config = dict(
    num_hidden_layers=26,
    hidden_act='swiglu',
    init_std_qkv=0.0358,
    init_std_up=0.0358,
    final_lr_fraction=0.0,
    dataset='wikipedia_en',
)
Each number is 128 + 24 x the weight over its row's rms, rounded and kept within 0 to 255. Layers, rows and columns count from 0. Numbers have three digits each. The size before them is the row's rms in percent of the matrix's.

# up: layer 18 MLP up, 576x224, rms 0.181, rows 450-524, columns 168-223
# down: layer 18 MLP down (transposed), 576x224, rms 0.134, rows 450-524, columns 168-223
# gate: layer 18 MLP gate, 576x224, rms 0.169, rows 451-525, columns 168-223
up450 099:086107136091116141153171143130086121116097131140136102137125137109129098139135143132104134130117121154139115136128159124118124126147137090149131092141150105133153110115
down450 099:104116126133131124144110164119072124093130104091123118150124163068109131103127115138157116169153152074150146092085103132176107129157134165108131141143126140124094168131
gate451 103:138086128120115091148102129174084147142151114093098127165123136116121126126151138103175097143169129150144141150131136102131136135169151109116132109122135147173152149080
up451 096:112097114125128148107111120165145142120139142192120094114112141084107096125142158127112121106094172167144150107176120157121147175146124107140141101128114152128138171096
down451 098:158146109111191145098110083149145101108104088152143137139148148125119154136122142143141111168137134130098071126116126145145118090123155157126136126128116093121108173116
gate452 102:112123136161150177103128117168134121122109078164109130117171122121131114108115161152151113123119113133124161150115151135125138104114138149104176126137131128079187128148
up452 098:103110113164122104124089163142142118172111108152148093159125178155130122109120163128117112104127138111110127119165148121110131125132103091113111147074153108159140086174
down452 099:138117141114120117135120091146122111148118146126098115140150124139098121167080126145105131146141121135146117137131119138095094131111110143086073123131124133113138087147
gate453 098:154114113145134131090155158112136107135105113153086137146134165137126102150115109136138157156127089177085093158073191171119127117174186162104141090111101105142108137137
up453 095:124111158143159134141136123116113150111146139134167135147106150126127151132156150144111157160111150165158118156146165107145101180112158200144137136115103104150101086116
down453 101:114119149140166154151110150102115124133143140176118107117139086116103133133127120149073117106137141154132122089115119140163160133066133074127130118151121139123102166122
gate454 100:128115130135120123133136130120156073140135148141126092117147149122166116164148101116170110131144132117121077118101132123154132143096124135110105141158173151083098161141
up454 100:144125124115165134128147132152112158102106188125090095124137154103146134189149149161153098130142128130145086099121082129162137182087136136149138168126116117166134118177
down454 102:094145176122136088136126132109105105134084104118176130139128145136115108077167132132116163136151154105143106129117122128126179106126098165133132109098152173151181083165
gate455 099:135153150151124144127141103108128122142100123150119138162144127114105119151186132126163095107113112086181113130085172121132169119117127108115143085137177168094127097150
up455 097:105093096103113099139140132138156147112096152119131128161147111162116080124137145111115101113115110106087123136112131078159169137123186114135122122116136089110139158080
down455 099:165157119126066144111163134130102150087125158140111120120139124106101095153120123140127121119144103106180146109144111141094130167127151126132084120117142166146133116138
gate456 099:171138074124119184130148117164085134081150122146128113100092162135140117118151137116181144106165125140112133097135115135137115099098152096145111109096141172133105109134
up456 109:134132126169124105072111120177118141129141138137098152115139111185107154110094114140125127169095115095132117131146118110088118105164131096110099132126084124117096150127
down456 107:113101130102139097144106133168086163125121109104186100163140163154091115104145122134124122102130148149136122109137146122095153110113104113114124063143091130081108171116
gate457 097:149108183114126125119094126168184108078105137119133137154143136124111143122118118107128156106121103111125109167106138139135150152119125107123150123106134157123145148148
up457 101:101101115135121146140132133122123117151125140117098120140171129143125120114101131118104136145161093100099123126164155125139140158121177092098107163124116164137102119118
down457 101:157122141145107089157141108113151139140069144120101106110101096155103130108144121171101180148153113181164159139187174114095126096104134140129161097123167157143119106107
gate458 099:170111150092154184141112130108118098145124113121151112093122109128140115125091143122136105096182099124183150164158147125142136101131126112133147140109195169171155140157
up458 099:125163115129097149079153110146132114137085124149132150145158135140162154140097126145114123087114079094127162113128067127064110118121143140139107143125173128128166175122
down458 098:141154138119161120134123107133101129127104146126192093130147126142122167106115103104108119129133124120166124116133137114148121097121123109097099091127149124089111142153
gate459 103:148125147174114156113159104166121113163113145129132155130124159118144123138119153105089128156149144143120088077152137139159073157115094140092120106129115156112168138110
up459 102:101115135144089095151152131063099107112167140079143131113108136110139130096119132181120107174139142109117120148104095125136103111118139114135167162129103109162151169159
down459 106:113110062163140081137123095082138135112093111092120143101129117148133129125162142154108122164122135116114141135108179113165141105157166080143116111136116143124123117180
gate460 101:099132150157101160142161139124134185139099141101140129121113148138107105156133078104172069116120149154157127144132123149105142125076132197120118129160163120163148109107
up460 099:138110175160111113118130113137097102100062110104138103130161149086119135100097099151131123189168128113111132170149158111109044099120112085122154101124126135162130147150
down460 097:127132137123134143106142134131138152162135162164111110115108147139096113096117126150089145172175110088148134144104085128114094126147111161162130107115166095094128133141
gate461 095:151160111111123127160069174131142135132109106085146109156111125083124162108138158113154127108136109121147120142121097157109125100171088143113145149179150095115130124108
up461 094:138093177134098140129147138132100114117148139137118110135134114139134130111141138144126128096139087132142127145103145165168135147121153157143123105094127143122107123127
down461 094:110136095126080163120138116188122116139164137103087115134133140133109121170105120101136109112094136126169146134142121133143127123133133117135127160114164114119149119195
gate462 099:134072086123130158110125114167154106099109117091112157154127169137115167143114096127136144103176142140122134137138129103097143139079166140135120135132117132136147152125
up462 099:130127137118114100159125132142118133094127127111094112149109173141165127167074098157115135155151115142140136126089124124151125155142119140148124120104118072138129167095
down462 099:137127150119153107164138118103130137092135059163139143100094124137118188107152164170122110173144152119148133114177089136147110161101135124103118102131101124100151103129
gate463 097:158119101120117175128125135124135174110195145126130110156118185140150092173148129153109133116136110136101128107125113094120138129158115113119085096099112150169085107156
up463 095:122139132128140109132103152141138116170091118163165138071107120085115130130144124128087097111175139169158163103143133092059149146123126136122126145131108111148099106122
down463 094:166118144129088123140121100072123137150133127072127140101118097145093087157100135125081106107155123128097142108115142133141161137139111139118063108117178131114126129170
gate464 094:147103127131144111126127130137157150130116149134106136096124107155119112098123140142106088108118073099138151130136129131151115152130111150090128123109118151144137162133
up464 090:129144146132133082127103083148150130148128131086097161139160151170066160132104162101126104106148142104117139162122110100147147158132089118082106110136127113109130111127
down464 093:099156159124146101147095113128119147129088085114160136119126156131103133150114117107129128132123129100096185143152180095147126101119145074159133128102154159146122126098
gate465 102:142126136200145128144111138102137098150126134127151141169128162114148130143143110124157119138190149130156130130131109136114132143137111114140127120164105161141140106129
up465 096:130125103155180106091141126148135140136129108106095153098134132078133134134121172160134157086133133125152102112146137146157121104174107148105062154131120128125106103108
down465 100:163102133106124148162112133152135159114156079106166159169147120096101097109131142164108101127100139136097190112097145086103148141100148120165126115152173117118149156120
gate466 095:113125089153133097185146156154148128091159124121066151163130136160158098139141149135127155131116146113114097129114168137124142127134149122102116145095134091123140133120
up466 101:111124107145117147118097072079108145147119144139132099102140112146127108079078136126164152183155126149128124153132113144135145144159110124106129121096117104154113153137
down466 097:141113141135130140108113171102129137154166160091139150098137108100095125113129171094110144112142080119141132152119130150111148097157107103118117150101123141123122114132
gate467 101:159128099145139113127157144125151108166154131133136121106123134148113099144163173130066122123064110143156144140131160136160131157139137092113123088088147130106122131114
up467 096:111117141116140183102142109108124125112133142131124150105114104116133149124101125119147116118133115150122143122158098082124136119123094110092101173123125099118130146072
down467 103:109154122080141140166114136166155097131141117138148124114110138164097111125127095128131137171142123081113118187098126113126102090130098143127162140127161162107097128101
gate468 105:103111096113092101145125103127098154132131120135075163143140129117160131088136137086124117117103116134092096150111158103152131129162108155105168126185140150074131106098
up468 097:135120093150088100108132123150139127096121129128121094151130167125168126159118128078131123124095104137175092146110120150171135099144133119167118138134122148130117158172
down468 096:159120114099081130118134064153173094106110106153114093129087140118149138155100154129154091136106107129082111107148122124110098142108136094145143200129113120122105152138
gate469 101:149140130156169138134111155119146150063097105124126115131094181104132123077143128106143128125135123105198139100094122131139139130159117178111097108140116168169140121116
up469 097:147118117074112126215148105073122140149141116147141112133155132128125113153098158114132130114128115143117163155128106115144079139159094126157130142121141094096102118136
down469 099:171115140154089148133111157146117069145137161111120104115124160140163130163132152174101179128078120103134181131102110133139081126111163149159155173135160108158098140135
gate470 105:142164120128119119143093119116118132142119131113111156128073104128088140148106127116106093171140087119143083110147164122125138110110106077118146098151184132102111135120
up470 102:107122169141132113163122079094129172144126109132155137117165117139145099103104122081075148147158133077150187100097129141181120125154153120145138138101140122135147129128
down470 103:130123089113151113119186079147126132145100110170143105121169127107125118130131108082095088133111137096139140126135135143118133071126104178182139125152099120161157119114
gate471 103:142110123124132119111132139118120121107129127138089121179146115109124159135109130112183111092104094129163139151128110132133106126139142131086129135127100142171112115111
up471 097:136108159116140121161137078133134079121119161117141113158135139086119127163127128145126124121084153107097130124082131134099127095140127097101121167124172117169144159120
down471 095:132131156094143124124163152113177152186155121103127160102149125156131152095154119151112127111137103133105082138122178160118125153127143130128142117120146131101142192179
gate472 102:169124088137135146192140166157148119140138190102073123146151135133153147155152164140126116153131124099100123117092103112157119102135130152158126140147109127155132139137
up472 102:122097153146155114170124151141147115094126108126107160111102124098120094119113136136125123063114094121138130113101129124151153135139140127093158142100136122107151131163
down472 102:153094101117100109115140130149101153116133093162134114116110129165085125103176117140103103112141167115122130155145108125145126103127137134150099138118165150124124097115
gate473 095:135124134112113131159176099138120154126116158141111118082173164145138141138156150149120127084120104134115136128125137182156148100116154132105103140160124147134130161143
up473 091:141136099082091135115110138107134098118137137141099120130112111115126128127086104152112167164087126137126100165112096099115135144123111100126111139148126147168143075118
down473 096:138104118133132119101114157113126132124132135109133129139113150124137131130124163144167085131126117152128089120120108128128132145148115140125138114144144111139136095135
gate474 105:184119132148168150158152140087134123103098121080154158127081125118126143110102129149158156135122110119106111104151140164106101129132152148181148163103143152088125130167
up474 098:178121116157119137111136118116129101112157148121151125140156084084135168149078152155115112136125092126109146172109130158159104113125167128117136125202147150110085178132
down474 101:143145146135125138135139101141108115181137134137130112081090127108150157092200130139125091161116129097118136164119127129086125152153147142140098092152128186142116137102
gate475 100:137138134132126131107134122121133178150133137111129137122141095082150149127135121087150121139141099085216114101136114168108108120129124093138132117092122119136191127161
up475 105:137162133125102102166158108122139147135117148107127128110128126131131124160119105091152170124119136136127095118162135119101145161175150135134134089097110157117114110143
down475 102:167127115095168107143152094128150110105101128166144093096089109126077124139151120097142131134135155167132134118127117149092075177121106102107149138122119152148106118118
gate476 101:166179139128118149159095104132146103140142101138098141123107115132123138078131138138131141122150150137149161113206069118138142137146133117147126089161106105126156145138
up476 103:102122121137116156133122132119154140127113122160136116141142125152094135119159167155152132100117148137121099081127136156157160124113130126124109167095126123133094118096
down476 100:095136111137129083156157106104147141147114095118142146080151142125090135121117131099118114135112150121122156140163138126113125139131107119127107138126116082166151128132
gate477 095:148086135118158124097131085117130111131121089097100125122100158115104133145096121152118161135156122124137148151157195123134107180145162141079132132144149086141154127089
up477 096:120136147134110176135106138132134086126108102158113134112111095114155103105157135141132168132145197082153126161128146121115144108079106123118111094133132168172148124132
down477 097:133130140206107138152134121112153127064135089091098097101145149091141116105121108126132106179166111130174118131111149139140111117175103135159120111137119121138126111145
gate478 103:152151129136091159143115093096143148120093110145107145154087133118150100118141121120124132119163152134127108151158153141084067119147124127109138096129108161116091157133
up478 103:156088126158138096157113119194129142115105100111120135152174136128108063130129134117141110146155119151102117090169164156120110076187123153126142133107124156162121106113
down478 103:139119107135123110127118133157094135111125132125158111127149134121135120099153140143166123106122134167119118087130096108129129109161165190096147106098111143158103101152
gate479 102:172103125130115073110141110126139129123075141120097129107102112110099128108161120142129110112090096073141107110133126143123147134158138103126104172136130203128154142143
up479 105:163113104096127137155127122153120101123126119147101150118146092106121080155133162111142118123074085135121114117122135093097152158103157125159138116143127140144103107112
down479 107:161139099099118074127127093102124119121106135077177138123094159158145151147115107144083120144129128081147136177119164126127140060130155107119142080105127112182140107132
gate480 101:173104125111147134084089124161119079146142111147118127126114107153161123108135102160086186105124125124123166113159127100119104168132139118133124076126116101141159142116
up480 098:102173161075150083162112132103143096112124126120120117151080076140107141145104149090136137110108135127146122178136158147114138160134150175117135110137133093122154161133
down480 101:119107103116160139105129154150115107172128112159133094123100122142167138147111081099136146135184091139084087122123144145143112111175168154133130135154105095122132121139
gate481 107:104129150153142170106146155094087142155135106114110136098090109143142103104115122134117151162115073140121169164142139181112118096154107171133184162120124112135135154135
up481 104:164135136164143120103156157096088146113131138173125126109158123120123166123088162136158115154089118144124139108141155174142082094149193078110135161111166113130142145121
down481 099:105118131107154099107105141149147121115141117130100121136146127118130105086177143116167158131150111147131130151112122162140121139074119152142087079138188122136115158107
gate482 101:143155096108108134119106067117142130108115164075136144101101111116123152170124127109141100117097124095132183126156108132123093161082133151149109166114128126108111141119
up482 100:131130156154148132118135077090120109095108148143153118103137150096135141120134120086177145134089146139109145143122151145105152152151133107103105154106152108125128157141
down482 095:106128130115107129147167152133114130130112135122118151131079173121144152116134115151144101108107100142142132112126161143118126107132145118120141110079142154108128118096
gate483 100:137096091100163141147179129134093124191087153136085130171106171102169148131123128140108157160109112159149107138136129137138155116125132145113172081116144082124139165122
up483 107:127103122096141131163119145105116169101142120092129138152147104160154129142137105121112133089132148130135104149121078123137127147141129078144134108120171169110131163117
down483 107:145168105101148131120102104144159092137130138096133126143154139117118151123123149137114176123100130110153116121114118108091134137143117143106121189180153161088140111089
gate484 097:108093156113165157118143102117061115088125157110138118144114170124128131108130119164121074168108145110152147097119103148124131130105143148175150123093162125138147111111
up484 094:159136099126120096147149104110156099104119141126119133104123123120148139167123166121129119119148116136130151121105131123141105129131133118130157129116142119143144126116
down484 093:135087129148125162147103150107116129151133156119122093167170117138138165118113141121106099100125120094137088123133148179092114131131109143147123114125138122116159114131
gate485 099:160142142121146137136089083140114148144123112133144167147100150120091120112115108150114157129167146154142106108168107166139155164153150115155119125136141137123102181165
up485 101:098149108109114144156126116117171133124092144160149173126139113140182112117168091137145155177111146154093105109137101164136124124107131095137150139144117133136146114102
down485 101:093145158136092147148126121130131157110127124132089110120103164125136076136125133126111123089146134089138135116130124135121103122135197144139135140085143120115123157125
gate486 101:149110100106125133145131143151134125104135141088105147156128164133171115079141150163128132126161159105119113134124084143164099099084136143120114139149167143140177127111
up486 095:154157125144138178137131116174155170163099126056078152130117161128121114125164150113154115156104154128131137136156101131125127086148154172138115096113138098174089120134
down486 100:094098151134140133114150100128152123100119119103149114120149103155126114155122094114154123122109131134163157098124148136155139112150136127114138087074160079095137109140
gate487 098:155109116111126141127095153134117110157138102135141109070103135122127131177108132152130126132157115124086124133136114128148112146137107120183090148127129150153139106093
up487 098:125129102147142137102114105071149159156126133128101161114130108130103119131123093138151128126169140193107126142087128113108125190136092115155129133132145115110139131116
down487 099:141109125117085101141126119124109147158159129152096123138171087136110134148110097188162128131165158141156101135116132136153090181124115151143124137126156106169152107134
gate488 101:154120165129132147116116136138148122133110138117119091127165133112072102110090139146113152171158126076141153149116110122121090134119134118110112176109145155135100071097
up488 102:169106111077129152129137141135127135140109149133131128117142124112144175131113153143156068099168144140141125119133163127116157136137188129121129113163130127114139126140
down488 102:151178153147117117121119113161119145127112145135133105042121121152172140139143152144109177160106135093121149124118085138141155128128106118147145121137103141117147172116
gate489 107:109082150131140167155141163115159178167114118095124161117090145115136095118131129112158105153105160107119138144141178116138118088086112130132171133143144126129167132146
up489 105:151108139133166118109113149135148121148136097103153117145156176146146142083136162152171145104113149118144090143151131161145105064147108110120163125162119112124112198145
down489 104:128110121110156109163133080156105103150132102166095143122154137128174097140131186127112129154141121122155162114133105102140120118172099143137096133104111140146119099112
gate490 100:119129149077127118129113149127152144130134082102104085113178178099136101163110094165141120095108154164129140092121143124113150112144126117098144124169107110120123116115
up490 098:106116106127107108124140125108156094079139120103135109097138117121124132100126149102086122155069102128110107154137177139154095142145136125210111161122140117123069104158
down490 096:157119114160139099122124155109110138118121094166124162156164126151124123137142150106165112160138125127190092075095108139146114106127146155128103107078114149131101114129
gate491 098:170105105168130147105136126130100119139101143120114137128131152124104115129113114105109127107149135107164104097110116124093141128121125133102149123167096124168118127116
up491 099:117142119095121143140101108123171069120109094152156073144157154121121104116129126086120105133085122156153091134133091167120114145135120143155140107187116145129124122132
down491 101:146141130178125094113173102095113124133082100144138125123101104075136084132106108099146151130165122106141129133145156117148131128154147140147118129158149118126129095164
gate492 101:100122139101140163186128140113102079118079090101137145082171143110129149101147124141151139147143129105112117144127129172097100164143152139132147108130139097116178119132
up492 103:130083090124129124112126155113138132144128089132187133091124115136127131129094140082136113131085125104179134140120087177154103100106097141134128109111088151117148104098
down492 101:151117147109116150079155089132154116139108099166113161180126127165160176145127114080188121100109127139156131102112125128135115118093135127129157094152072172126184146109
gate493 097:161130178140142121091085126125133131138127112098075130147145133103113162164099130103128097135131109108176101125157132146120107151140104143086144137123092154092102118122
up493 100:170153178112146092091088116150132140141128098144131117097113140124154133130131114152134128145134117075130136155141111094135102129124137109113120176141134154113080133121
down493 102:132099130151110130146152139121102113183139136141148149120154091150140135154126110103140140126093113135105112150136120127117154079157120117150144133132073152133122147103
gate494 098:108127115108171127099120141139153094131113127201073125120130094124098136179158122144102125132114099096129110113135078160128100119153134173164132115151132122145136104148
up494 102:123097095125088159155140110110173158112170100117166148142113168138155145113070130128137142146108153131141129088123097129093127120109116124137110102087128121109117109169
down494 100:158161146138138130139071127123107068112105165148144131140123135135118153187088142160137118147107146126074090113132146099149108135133145123090137141162098134124109142148
gate495 096:109121134131110147110127135154131135148137073155107128149119138101132105107149096151077079123108132140143111100147115140134153132101131141115128139158124125092122146124
up495 093:152116167134115136088074136094136117128117111129070126125124116120156120115100122130129156105134114141123113115186163120141115119167132103138133134129106133104129171155
down495 095:105157120164136092162140121146131120120180102109099119160121167108182118139128138138143178149149124149144128097084124149159138145099116145133114117131135101132116135136
gate496 094:171141145149169133138149185142138147131116150170085132162076159145114110152098104142146154123119139157096122107152093132110102142124088125086122118103138134164108114096
up496 100:137188168137093163128144157102097113129132114111145142137145112135104104137118127113137125098117154156167096125156151098163100150108148118140118175127132164139161103131
down496 100:132149124134124147152092148149135085130132119132164148103125177135114141114074138118119094113110111141103147119110114189125105134123200148118187143081117142121098133166
gate497 103:132078121148150123159160096096082108120137143128129133125160118109123128146126134137170117152125155113133140120065179162098133143117115111109150123123170138153135139147
up497 102:106127150130123114153143121146128110179132124142114128104079144092121126054124087141092104125145093077166145148140165124127132131107071139124112118125117118105169102123
down497 104:141130125140136179102086160149098145119145107100149125159126116099098123108124129108092120131156127133160090143115110136134150127171144132151117136108094122079151127133
gate498 103:071173161097135137140145127113164130149109111132152123101126089092117151124141105170193095136138157159114171115159146102127159094113167160091175108099128113144154150132
up498 102:136110119105115149120122116108090083135141079142131086123128101137128132134134125113121130113146107133119171115104103106166126119151127083128158178138103189135150165104
down498 097:155128085112165170068136153100124102136142149122142161111136148148133137133182137142117094153151143139132129131102082135164129138139129097137103133174126108119125130127
gate499 102:139131140132136165102148120088118103116150135138099157134181132145178151116131114125115113187131124169145189111149107157143132146140119120144144094157140140102113117121
up499 100:095137164059125111150151118131160095147143111128165139123152104110110120112122146132123116126168152097148111123115149131131131120119102111134148158108130120138101105126
down499 101:153127136113139109142172125128187124128162152107138151115161164137164142136107122156117133121141112121168131088109183115147151089143093135131125127091150145152153148126
gate500 098:118103109150127167167166130126107114154149114102157110143123129162127159121081163181103136126122147163145179117144060142117096155135135107126133106146144116090129095094
up500 096:122136105144130138115161150111161149144081082129145149117103146158121163113109110152081113117107121129170119117121101147132100125141120137144134121087121084115146141143
down500 091:095114150166168166089148104127077129138097126104082138190125122133119167150107131145086120096108107119125142166133101115110096119161155120123121100163121105148123120127
gate501 100:124149151162097102137147060121105147152105114123122194076096129113129098152108142131126145134099150130092091143075169144146125119098135149146123101098102157118158091121
up501 098:112147076145120142147127131130151175129095090110131119107151095115108138107126129140082101120130138163103139086142128109097128158129132181156119144110143102122144167184
down501 098:107150154148130133129102147139090094166116132165132138137160137122138143128078140133132100147139141095163144127133175126110137112137133144154094105153150125135168127153
gate502 099:099107108163142122133116141116130107143121099159147114143165149176122122117137099162159115140139087101156123100165171171139113110148169163116099097132159179167139159126
up502 100:109145135115121113144121129110104078121173141122138156150185139136102130127108154105119125159138146119119123167111086100122125067130135142112130096104117094163163158079
down502 104:148134135150091146144128161149112133166153135122150123117106107127139143096135101159151123130152178105142151127146079135150129112152118169093156171073131129095150112101
gate503 101:136103107078145127117125138122129138114151125150145100137131153161124137121109139115118170144122170116120118134157125134111103160135141119105168079117122127135112148096
up503 105:138108118153125114129133130156127119117134105118177090084144147094123124121121183105124094123126114133109104128138184203117156131100121127120097129135169153135126128117
down503 102:110148105125122140098131131103101112101126152170132111131142126111089094158149130133119139160135161102132149098074102061102144075143124138106153114121165082137155136106
gate504 101:133097114127065137133122160102117145128165111117107137140106088146158143100147089114127167114176121098125131106116094188137158115118141079138055147148101104107145151154
up504 103:117090148143134117167172101130141153133145120122127145154109102121132146123142132148114102096169136133146172129133109114134138122093123108099131142156167081109148151150
down504 103:095109148113082121113137099116084104136129090075151114098120135137102118150140138109108142149114155128103092067129124141116121182116103129130129119112149143121135164124
gate505 101:150126110118103112133103122168143105099127143119160114124098118113168140142098116112125127124113135088147093076113122141113109151114127136156144104110144133125111153153
up505 096:095109107107126134130172115140104151085128143138127109129098099126127112174103136114146149117145114071131105142124142109120127139161138147152150130114101108096133117098
down505 099:082116147151082114087160114112137090103136167107071187132143118160144123106145149095128133119129123113128147159126143075147155126078154139176103117166112145095100122112
gate506 101:140136110141094122093152162174156115166171141110161102145127113144136081100112130121138126155138128155097132164117091138145140129092101131120155110114107081138159099133
up506 101:168121139068098106125126066128115160165106141098119163143133092139135148138136104115103134098150117087194113100109195108157134127147139157179143133095151137121117132155
down506 102:105106101117106102112133143149116141142126090101138125123125155141124120098145101132165161159121179173119107159110118097116131106087102126121142160128130131163141119109
gate507 097:109116130142151145086117092134158124088124132151145114109165148141144153162090137116126088105132133103119073142126127126157140115120148144132139127142158114092115163129
up507 098:140097127126120163089144148100128090119085136143164166148140116150139097175135180106156162139132126146123142118133113142168176103141122125129105104132125130146121126120
down507 098:120138131111114129096076119093150110114129127103148152110138128125153104136119115138106176091138119144121091142150194133138077124147106123128149127133136088136125141113
gate508 097:147133123170125126100089126122081128162147147134114158138099135121109158158142158149113150154154140149102178165134117135138102150083121171165111137129134135113123150147
up508 099:176129121124164130084111140115147144133129100097122125145152102101141106154139140140119099127127104121145143094107168124137115126110120160104146114105147123125124130145
down508 102:129111109129139144128133145112134123165126108132109133134148144145179081091160193116098153080126129140136127145166139138120147134116136143156168141138157149096114087093
gate509 103:140126103163186134124147165147124108113121146134150107115117101152151099133141151148148132113136122102132120106100124164111121101144142118098134175070193134111143182123
up509 097:164152146110114144088119135097133109154124117181134114186145136114153120144136125156174146125115134159104119142170116141121137149089138145122125150116133135097134117124
down509 102:125156128154098164146098197083104130136145079139172146088092110140105121152116147144107130124127099135123150151077145127145138112161125152109114110100107161148109099136
gate510 096:131112076126120116140083125096099141136111105146172117129052146132135083117117121114167130115147116135139153119096111138113175120148134111124097137110135096167093084135
up510 096:139152147140137166113102097149148141129183152142088093133077146128143138140127144111156088124155139154122102115120085156156118164105166125087122132113156125147118154181
down510 099:101144120110120117178122130139136131160075172114116129134166145117148132145152111125108153140130143125145153086160147104130154100141134135095131113152120093128142091094
gate511 097:125157169102124168127135110131096135095108098136082145133146120111155132133149148123123153131128119133150087087114111160111067129170145078139124108138136119163112115109
up511 095:156110150112142087150136171151140133168136106115085116100118100146121139150112127146164152146091143116142125126119131125107121112125175106116077158139102150094140099139
down511 103:159095141124151134178121117133130142124092158140108116129119159142159149089105080090142125154132142122170125149113170176114174119138134135150115069132121133158101115128
gate512 096:129114113182086161115124137178152125104157145142125147123148143119174129120100128133094097142131102120141106145178134201117132168147136152133135158147115110096110194131
up512 106:138092122097150146140128083107083076163110136132157131172107145114111113152159118138130148119139112123128156142151114128185141157114106085143157135117125124165120150103
down512 104:134182170149109063129089132079097148167146151106141147130127134136073132119112130057119139085142133134140139118164126131114121113127166146114140143155195177164133159102
gate513 098:152123111133135132134105128131092132116083154100109096133080155058113155169148163162127165117100141090139141144160161125116116147124122130117122143147156134145095129112
up513 094:110112122131100131159148112091145111110124136105122149148109108145160158089085106119110140087095120133138099125118161140114152136135132130125155094135124049143124118190
down513 088:127126130128142064148116137177127169122140134146097150126096129124126104133090108123172137140131090114126125124117135094155168088103145131106139136136134136127110101097
gate514 102:167154102146113095106157113139079113124115133138136101114130085163086130132156151129130129116131121171101141124162124083138118104148155095136159143117154145136142114136
up514 100:101152099103160147141134189178106126109142130132158105103121125100141155115118117106113165113118106118149147140141123141091115142074128135148067177164132115122139133137
down514 100:139099196104152124139125129163123135154151150124139154129134128139110159149130147186136140168110121160111132141153129098083061150143111097136134107150119118158061134102
gate515 100:131119133133106094144108099149161100115119155144126087128145082137146093141128134149163136158108122140140119106175133127140103127115157106095097103138152140095143148133
up515 094:108165147106117120096085146112105114105141122151118129145091096140082120117149136160160103165134122130119146147122113102138191114132104129123142159139115126105094106101
down515 094:117134109122130157118144107108151115121096156116144093094146139125136137109114112108151181108089165182124160115161143162079087115123130105147127125160148126122107133111
gate516 103:129115107178131094149115150080123129131141121098149110122113131173120100143091124171150112135122112187065123144129145129120122120135122118127135130128152096160152112134
up516 104:169117094120159117150136122076155136144107141083120109128076138113143135090118146112120140140170133106063140150113098153138130140132078116150127143131160164126145118121
down516 105:114143101187131132125139145140121126100141092153130135177106125115153123092115141110139156124118132139136150164132109123122137153121120140164141177090152113142115120117
gate517 097:115064153128146101147127135121161151115124118121125099107145141139092149140127156151154140188162159118077124134173150123150153171110132105107136141134148138132085158137
up517 102:177157164109121108104108103128122132109110128124112129077120098085134130070166083104133121151116169141092112124134121122104107150155110077124141087121121100151124108128
down517 100:127156125122137099102165066130115161136137071142101107105123123126163125134138178109135099149134144148098152137112108091112146119131138106112163091111098151134128124127
gate518 097:098125092133123117101139132094152137131141149107157120150070059177115094143089107086127101129105131129088100145114155135137159097152148150138123100147165120144126115140
up518 095:119119135156145152140138160162152112083112140130164115173079078150112158136125086141098099123116126137130159096128116094136100134112128149141111146158115139137136111126
down518 099:094126154131090133122151162149112143115122106103107112138129135129088125116129145150120121134152139099122155147131132127134152121147160130093145102124122147123094118114
gate519 099:132120118122146123164179118117142086148159145123125184114116123146101144094137134147142141099142163146124137096167163132121173155113151112109123090130133096199115118163
up519 106:090136138088151142103140140194147113084148134103151141137079172137093157188127132118139152135108164093109132114136147138167123132115126128120091103104074118091133122110
down519 105:113107109177190159161097108089121151136060100120148126120167143106157136145096146155097155117111106105135148142141145125179114113098098117173095144113145172143172123106
gate520 098:128096142169164163155101076129103138114125131152161144101148146144130101131105151145121129094130106074106146125113147122104189136100164123057142116097096148155119172104
up520 104:108151150143118165103175108101155165118106082133137095151082156155156128124140150131149154121150108101132151122087110119084090138123142145125136110127164127138084130120
down520 102:104130130127125103116110103137126117119128119114113158147124146126154124091123125146142155111090119132133092131076153125130154135112126123120127143146110163139114084103
gate521 097:162176104087159123099131117119159102122147116128112137140127142154102129129154136122143115093125136158126129181121126126134140146090110155131157155114143118126132139117
up521 097:145071119119099094083091117127123165110130116137122137113114099100130164144145137137146096172157095099098094089172133081092100134142144098152126153122129113151109170107
down521 095:121157103124169110116116146106135086122107123113111108141146144135112067173124090151125172130115165108138124201111136143124136107114158139116136140163121165105164128121
gate522 102:141145112118125154181124119120132129132151108143120128131081157108124094109112106145105118124141145119135098117090143141096100133101088133129069146097119152114159150158
up522 099:129129119159146140168121120141110139102129132094120157109102119124101123123123111133095085144121157115179123154130137143129141148115143137126057139106083118139129155162
down522 097:150146169118098142110138136114142150105105109145144117136127146122109116118120124122133141149116139098100083149153094120108135118130116133125105148080152159152157151084
gate523 103:145106156164068115074079150128150106118128112067142103118111153147151156124137146135167105098137161140114145106149127129105127077117131109125138151169085097147157143107
up523 098:134104098120118103123119151140147148133134120122131153088129124129176161096110117110142124153125097156128161123183106147128121094162154149125115143130090159116178112109
down523 099:118138137170118124126154177167082141084119125112129096133128140158135172111128164119135142155094125140106136144091131137164140098156161080102109124099123090137088101096
gate524 096:125128123123102161115158163149151091084097159133144146131110119098159107111147122125123159192137104109161117143162127156108156138131099129143143130121092115101126138127
up524 095:119054183117122127125145087123138149124122116127144162173132113126133099097122113098091104128068131144146144098091165117128132109163166177115142098122111124095127147172
down524 098:139088150139161152120137145150107115131125118158140142107104118066093146141100143133143143121087136139103156156090113098104111084121114161123106154133121082139120138134
gate525 101:103117117141136129117124111100114129157138163111133163155176116091137120128103171112104124162124149122142127143125139108137114156109149144117138129105146154137164171073